From a checkpoint of a small transformer trained on Wikipedia: 4 heads of 128, 98.2M parameters.
Each number is 128 + 24 x the weight over its row's rms, rounded and kept within 0 to 255. Layers, rows and columns count from 0. Numbers have three digits each. The size before them is the row's rms in percent of the matrix's.

# up: layer 10 MLP up, 1344x512, rms 0.0309, rows 61-77, columns 128-255
# down: layer 10 MLP down (transposed), 1344x512, rms 0.0274, rows 61-76, columns 128-255
# gate: layer 10 MLP gate, 1344x512, rms 0.029, rows 62-77, columns 128-255
up61 106:113079136125103140115091147158146087146142157042134157126147106106120135113107101113132157118127161136114124083142091114173119084128118102147113157143144130153116141151128111102143095130170145122162085151178149143117118125154133120111101134123125144093121086127118149122156123144119130124143125143101099115141129128121117117144160110133107112096200137159089152109126143134142169145086
down61 102:163127153138091095173138150114120122101126130112173154113141125104140154135113116119137139101128088094133156126146153167159083150130111164095124143139117141089114125122128144131106181126158116090137140113160101153152106108154160147141142176132134147109139121114105135141123126122120102117116136147134126089100145147151115084133144182085144103167121134130103135154095138120143162137125
gate62 061:144116162129126159150114089131166063125107119110117147156151184165119115096138142147156125163050125153139135113103115114128127138124115135146128121104170117132084131138079129132158151137125095099169122094072146109073130073139124167131152101159094162157145123108159114129138124098106109088126133133082099178101133091114131123149119102135104139166109080126110142143144097153153090101138
up62 190:109164079152124101124158132139117177140153095143146123113095110109127107152138122089108159110149140106158139146167146142145153119099141159100135108114117179143135125114126104129097106132104157137080125128159138156145100136107123138155124149097131107090116106162133160109109123157174114136098157171158140096156148165111156156108138156148148144133153148117146151098139127123106126150112
down62 141:128105180123152154140107123129164054114107126108084135127161143158140112094123121154135112143089119149114138118085096128135105135140099109162116135099159115120081136138089137130171148123147092105153137105094129107094145118136141136115156108160094156185155160107121116140135125103096119101150110121116097170109122087154133090141102101139084141161091085132110122158131107148134111107143
gate63 103:118092135111105151161123138094114111093125134127098172138134125148108095171148136144134102126111096138120111126114171074152141150152161076133129115195103077159115167086123151120124133124134125117106148122113167113139128101127164086159124099102129167154147150141149107128151095084076137087108076090123131157136133115134184130147124093111124090125166135128169134148142152161099139147147
up63 101:092099081113111110118121101117122163085151149084145128131132117111139120094112129115151126095165102164124143104144123164163142111139142121114109147107144139136133138145151146130110117122129124111124110148089130106098088138128119124168124101144132162136112132160130120133134101147127135158113125128156131159119086108132117150108119146126140085112117087137125120176135126140119114155173
down63 104:144124141142155142110139143129095137154095110151181104158163106128115149168146090137123159159130164115143139159104139125141152133140099098188166121122124186111129130161109137128160129179158114111115146145132133145132140148105109110093110156088128130137154149170141106157142124136160106129164159088106132138161138134148096110147129112132101130157078130083135114106085105095179131168093
gate64 101:160120117154129132165113108102115123098083154121119139088103093100088155134143121139143114130140109111093115111080120109128093137114159102117144126110148131088116095125131104105146174131128106081161087074139125078156131113164093104130128127129189132125152084131110124145132096093089163119129136151126121145149120138125058106142088122150118123064118157138151080157135067123195131149092
up64 103:140144118092128136103114128159138138125122122137129145111129165122186149143105178152095116173112141138117146137078136143149128082139104149147198136138143128121130143130110143142109132130153122154120154138138109142089118129124110152095125125168101138126102138102126114108127160155133132162106169128151112091152136096116157066111150133091164132158093137140096083158148154166124084139159
down64 104:133094139112130168147126098110109116140130109125141100134119129114163144121143132138161169122095158126074131150085132110155137068112112169135165156114118198081141157092141181124134153107102123133126169102104128107142091153164179137165109125148170114114090137137121118129102097100102165096141143130120134126127124138211146127136144174165124159128134151172095102111130107157150133145134
gate65 098:105113147136155097121129088126129163107115088109148091145101096119153111118146146102140124161119138159131103110122137136157119164141154140129106102096141123136124111101084144108170116125124102153110088111109132152088125135097098131150154124168126137101125126060117148113084123114169118115131143113154151114097136182187135156126106138137105159149177161061105114164129145113127126137174
up65 092:122133139119151158128134145132140096104120088144129122135179143120124102128141161123142125140124163156115156131108123126150148120114142150136159095095135144090138110109138121150143112152127144137149120144124141144141132147148149096131092155131116091132129155126164109093118097110138121102124158149142150138091095122097101144116150115115127168109091170089154105122097201153138150137086
down65 096:158145058163123118139134117114157122153142136130183140104089146124141165169164132114153127166144138114135150141158130132110144144134155128121138178132110147108111118122098076138122161128125091113109137073118117095177135089136107156109153155125146116111128111118137109116097105101131154105118116125109086143127147140130157110123160127122084102119123113137095122149159131083132106181144
gate66 102:130096120124127101156135129149160107080103167112164147159117117138138137116129114152149153147079125144138132115090088111126106119174121117156111111115120135108104150099147142120126151113133102154132136097115104098097158129168105126119142123124160092164180162110145123120118123122133150157160111105117069152101078158145093131127157153136145158109137131098083114151124111127149160112096
up66 095:120156119136107115150124170114079140115117154114156147096116156154155123084143137116116148132089180139146084131112124162138119119131124091090082140092110139179131139157138144137128139156155162113152153120137119170150149154171099096098145098096189146148153163114144106134138127150120092116130149149164121135102154137121117122127146130152153142125143139161092126092109151140132157115119
down66 099:135120166149107075133113114155134138101111116119133141106149143098107122123116090114114131101072118133166148117109151094093109080110141131145149128139113163169166070111116102096194116128157125112115131122116114146136145121146134121122129083124104112113140144141131078163182129170129138143124112131095095138135106103150145171165124106137087145101123141130106144120130144127137111142094
gate67 096:159127128111142091120119143103123128095152109111076139127152090156122162083080113126127113138100105168141140115156142138125110158130126119115138153155108117100109111133180133097144149145100118082141130137125099132111107137165139171145136114102098109126120131142103125145164130114138158107120124136090153147107148103072116125174114097106152164102125083087130142122146110144117139112158
up67 093:105134135158098157142141113126153124132115124115123149132079130110139146103148163114116114126121119168146153095088116125147151140129124114122136112136147111131146096144127117117157138120128135128133148113089086130131172133137099086144139153148146097112136110118108152138132129146139138105118134148109133134145123104127115105097142158134137112123063115095151148145134105150124124179127
down67 093:095129149117129110118149128150136132098163103088121173108130087111152149150067106107119114159107113148147137132140169141112100126145161122141174115139106084104101131092156130127121086125147139116147120087145085129151146148078147161140117120115116159143151132094100132128181085138137122172131155152119136131105107074099164179159104097096090176129123112143114051143129147133122105118149
gate68 093:111137163174113088140118177123129127149138116129137111095134144089130146166182142122164151160141146152119124122192171143148102113106140127154124124130142143083146135136145155119107115145124146142124152140110164126129146156139127129157102141118144094146117129102111134174097133139124133123177110132138149114106117140090170166093131175080110141166104143164163131137174132140131126147112
up68 085:144127095139134114188122112125149140121177128085151146103162130146145104156107124133113156162107144118156133138147112114169109145151116123096148150101122119140114124135085131107153095146079155148105113070163122120124113102110150121149108121098140146097125114144163165108125138112200132140144148131114134077121133121134127153152121117153152200179153146132145127123145155123123121161162
down68 089:129117133108118172054144131121093095094074127111126100133103128154100137126162107131126115122095135127119112143123113154103156122142110121133142097152163095145166154108122153164102136118151087094136156183096146141165132113120113139119151127170110117116136154164132088149138119167070145157098106120128098143146133168124110097138135089139121095088120094113097140139100113109168116114138
gate69 101:146116177111119140124150110145165147149157100122136133133143137113128149122118076162118073056130130140124154129096109149136122128118140166090143100116152119155137153148137113152143102086139156131114110138143133113105096119116123139087156117132118154142117073102142107143146145156114096129155126158081122145104111098163139139117140112059103166120133116109126121115123157088151109170147
up69 097:177117114107131094173157132093115144114103125142094152083157071129124113142151154142162122160145142130126119124140131141126154138147112156136161112192165134094115075152127191133155148150144141146152139168165101124116124137103102093127163154136155176127081153115135187126112170097133147156070177137113102150126138130155085131115104126181140148103137128118135101131108102114138099081110
down69 101:093106125108098148093146087159163146132135102129159130108113130108139112160095138105106168109159123110152151139085115088093128116153124108159090116087140151142126153128150121090108132155097155155142123122125128114162107125146118122162130072116132134116184141115094121112119105192139129115103102107147161110107177122091173120158110115118102131144137172129088131121125146089123111177141
gate70 088:111139129148114120166138107106159116161157135151112170098112141123107123128119162156142142150157135151127134137081128140127132109116124100092120081133123109128117095130144114116127123107164102106122089112116138143051103114145116139114123139162145138109159086131100096168171073086100126147119147099108166134161132100086113145111116118099093119133117134111134141127135134153144149142163
up70 086:132139184131113114112140131145091097108141135109125097164129099166085123094117145118151093111129123108139113153114122134129134153139116150084121092147124127175082167094118150136086118154093121105148133149124142122123125103129143113118151130154152165101116144133138107168127139122142138128196105103079148130118131119158138114121139150119131136148140086110123137104119150140173110138124
down70 090:105113104113128139156099128143168154112197167141078129122148148112149149180127134097105155153102158122090123118142091091134115113153107124138154153120107137129098109091120074167150121121165120132134107133118125090170134131123124155124102099102108140125133134130143114129127105147122129130147129128105122126104092114149123121111119120115136150113123103160170137131143125139155115143150
gate71 093:151122121143133131100092139112123109130081166115117133075136117099104112086129127131123113126140121157098134105157128100117136134139155127184124130169118117071127124096141118170153129106165124113142143134141134127121102120131117168133134088150085114103162113107107181133112146120124118117117100082118107141121097133144149166167104110101156124113123096136110106159144174092139165138123
up71 093:127132153124107119127117118126119106131125108103108120150112154153145150146118125154141132103094122118138130143127140101082099115138099108085162147123154141151123160120096147119114136122133190136135147113114132159107134152122143144126122126067134144128109186156150097138176148123145123108133126135092156087129128116161108141107080124085103157073117148160138131123122122136147124130142
down71 095:116113086145128093114105133103116091099075108088122125119115071110093128136095125169139093133084086176144149110164135075121091141142153096122114120119116125080116112137108089127105133078138141152122154137120147091182159138158127169106099144080118149109131093114111139111141154105117128168130095094122124084165139135154096168125176114084123116108131073144130157124114140089097173150116
gate72 101:126127130111128141159145123129090119128131138129096186135130187123126124153123134149153128130145109127150080118108114161135087105155098131169109108112124104150159081134101141131165155100136128132142122085125135143134129137176104134142121120107086125123137099158089151128174153133143101109146102129114091156108096117139122134132094114089115147131165137128124119156104107120138116146122
up72 100:116145136142101130177137142182131100144131164136145157110126109128126155133204120151112114097131094101115114146129116154123113115122090120090126090110167129119119091152082119142138147119120164159104173147107103176119107172136109132132130110124127117153155134128138115132111117138142167160202149121121139128170157118125103094127122130109140165066099180145076127149148076148159109174120
down72 102:132147123163127136123138120130126133155138138143111149185126177133136104127103068121105144132094119114125156165163131144162136131166147149156114101118111118113129113115101132134167149118134192072103121126136124140122132121084112141129150069111065104114103116131125127099149105090139113143101097139124125098142121119141114144162135123124092123119133096133186185133099197142130106134144
gate73 097:127081147161122144150117094149143180173101125163105151119145133138103167106099132102118103119152150144156134111094108126135173136112104099107135092132167095080150105085130099148141105114147161079119123150142155147096129120123107137102115182091159143116144118077189128131126120173103154159162124122113124130074139101148103114116123154100096104149112154134127169132139146125179101129110
up73 089:090121124143133148126111108160137148148118116119105176121119138155128150171167143092128113092134127117138101079106107069135182122106121117096147123126135122142106115115096106180137101105105176135145165136104176137119119151118141108121103113105150130131144130134152110125129109119151138149130138142091138101101158077151094118145108097101101109168123099147096130094131125099125123132129
down73 094:131106111078116066134159133117108084097116144123101096146129143102138132157127141145163116138115151124078150138151122115097108168151109129116141129111162138118104133182164142084145146134103082129111091136114124131123111115099123110153149030182143142107107120127126115116148120118096111117128151131106137157103098144106181132111139133159166126150129155141113142150103097134146131142131
gate74 097:162136142136132153099133100119109136110145167096117087105092099101153120117094117138115122114123168139107133142176138132164099098131150084111139135113130108111074137141130094141106100129156132094122101118156068128137125105118101104129118177123123118106115119119117133108111136169101110092160069147139113128128154110122144112094114148132150132131124123107095112169150114159085121151079
up74 097:132147121097142092123132134165142166138142121129111164128116146128132093157144123153154106166117145107096130137124107105125115173092103136186161088124140106154137144129139169138138103118140089175104135108120127138137145165143142150077128093132147108170200122111158154107101108134092090145136144130124146142085115135149120157153198122128150082130107097120106167162090098099137134126127
down74 094:154112116142162153134072123102082128111121143130104058131105113132122130092131127108117113074114157128107101100133134143170134116139141123111107143166130118105125111112151128134127106101138122082146127111104099124118112074086138116155153149124123147081088154143115134122127148154165194096127122120104095100118106162123170136118117190104137154126155115109126092157119140170101111154141
gate75 099:129132156083141152150146117125151145120149107138121169149122127104102163137116133127111108139148116164132108114106099156176155151197140140118173131127131119133131132104111089105111061122152135159147117164083124147120130104094136091124128140152124142140076135144148086154083117157152114125141097124112114117112162146148145142131088130093082132117138124161107109118163119128146079135115
up75 100:178150165158151114119127141158049103132119123055150128115153139155108105122130074138138157110124114143130146141108129122107122145086125152171111150147115142106152131131120133144155155150097134081155123109141083099119124147140126177115148106147153148099131073122143108089130132114113127119145151125103113109160103099083156112140138109127117142117141166148093134121119120154102133110126
down75 102:129162108130115118131143125121137110141108120152114174129150147126134140093085125116173118077113095103148125137117157166181127134148144142088179130138142123118171119134098142129118069186124138127155148147109124129111115112122130109130126164145077114129112155145139098095102176121142147087138137112129107101158134122132186111128115119120117092093125126107117130129169178128130125130111
gate76 102:156096149095136179155125112122112128121097140081103100134115153132142147065141120105165081153129116156120124100138127090137116139161118089087138168105132111110119112116098122127121132118150123100108130127114145153094104144147146119101165139144134122114106133095128143137126118132090120078132104144107148128076145121126163151117125124083099140158127126138082131154145152158130111090127
up76 130:102163149161146116103104148123135103155186113147097115085146126126117104154102121176075152074111163091117140134070141155150112096137128160187151103131134148105126185121173138122116141157100130115138083123164114110153114099137115138113099134111113138158158113147126089112126140095137133139155136123112125140140103133141129072125084145166153147122105113086127125088106093094121180136136
down76 109:124171090115112142060110121121103144128105113117152155141131141119109112115112118160138117129166126098089103121095118181121157139100150153110142108127161135125124131102118207100150122154120126156132152141154105118138114142135164136090090099148107145132098130091112104152146153137136084130158106125110097146145110123174154102129131116132139124126139152146112141112130166134138113139075
gate77 103:116101141144103124114133123126146114133139135133133090192183153138081136110096124132119160162098072120141138131140160082144127116138118087121100121140128090105180135155150117101111134124116070131143116122114160132113092076147109115124093136103149126111148145124112085094116110093107120121147131137146131092081125117150100133128108137111154092122124079133130151101083113132124136131145
up77 101:124135160154122087114176134133151122126136142098151124147101164101134164115152084113132149139127121098105126100136125099144139146194141137118109158149083158109087151121092132132157110134156076149150155084128187108126113117093110108153120153133142142125092113099103112085149154123125155141141092093129129117112136152110126103127103124138148098107134107119131120145152131117143142156110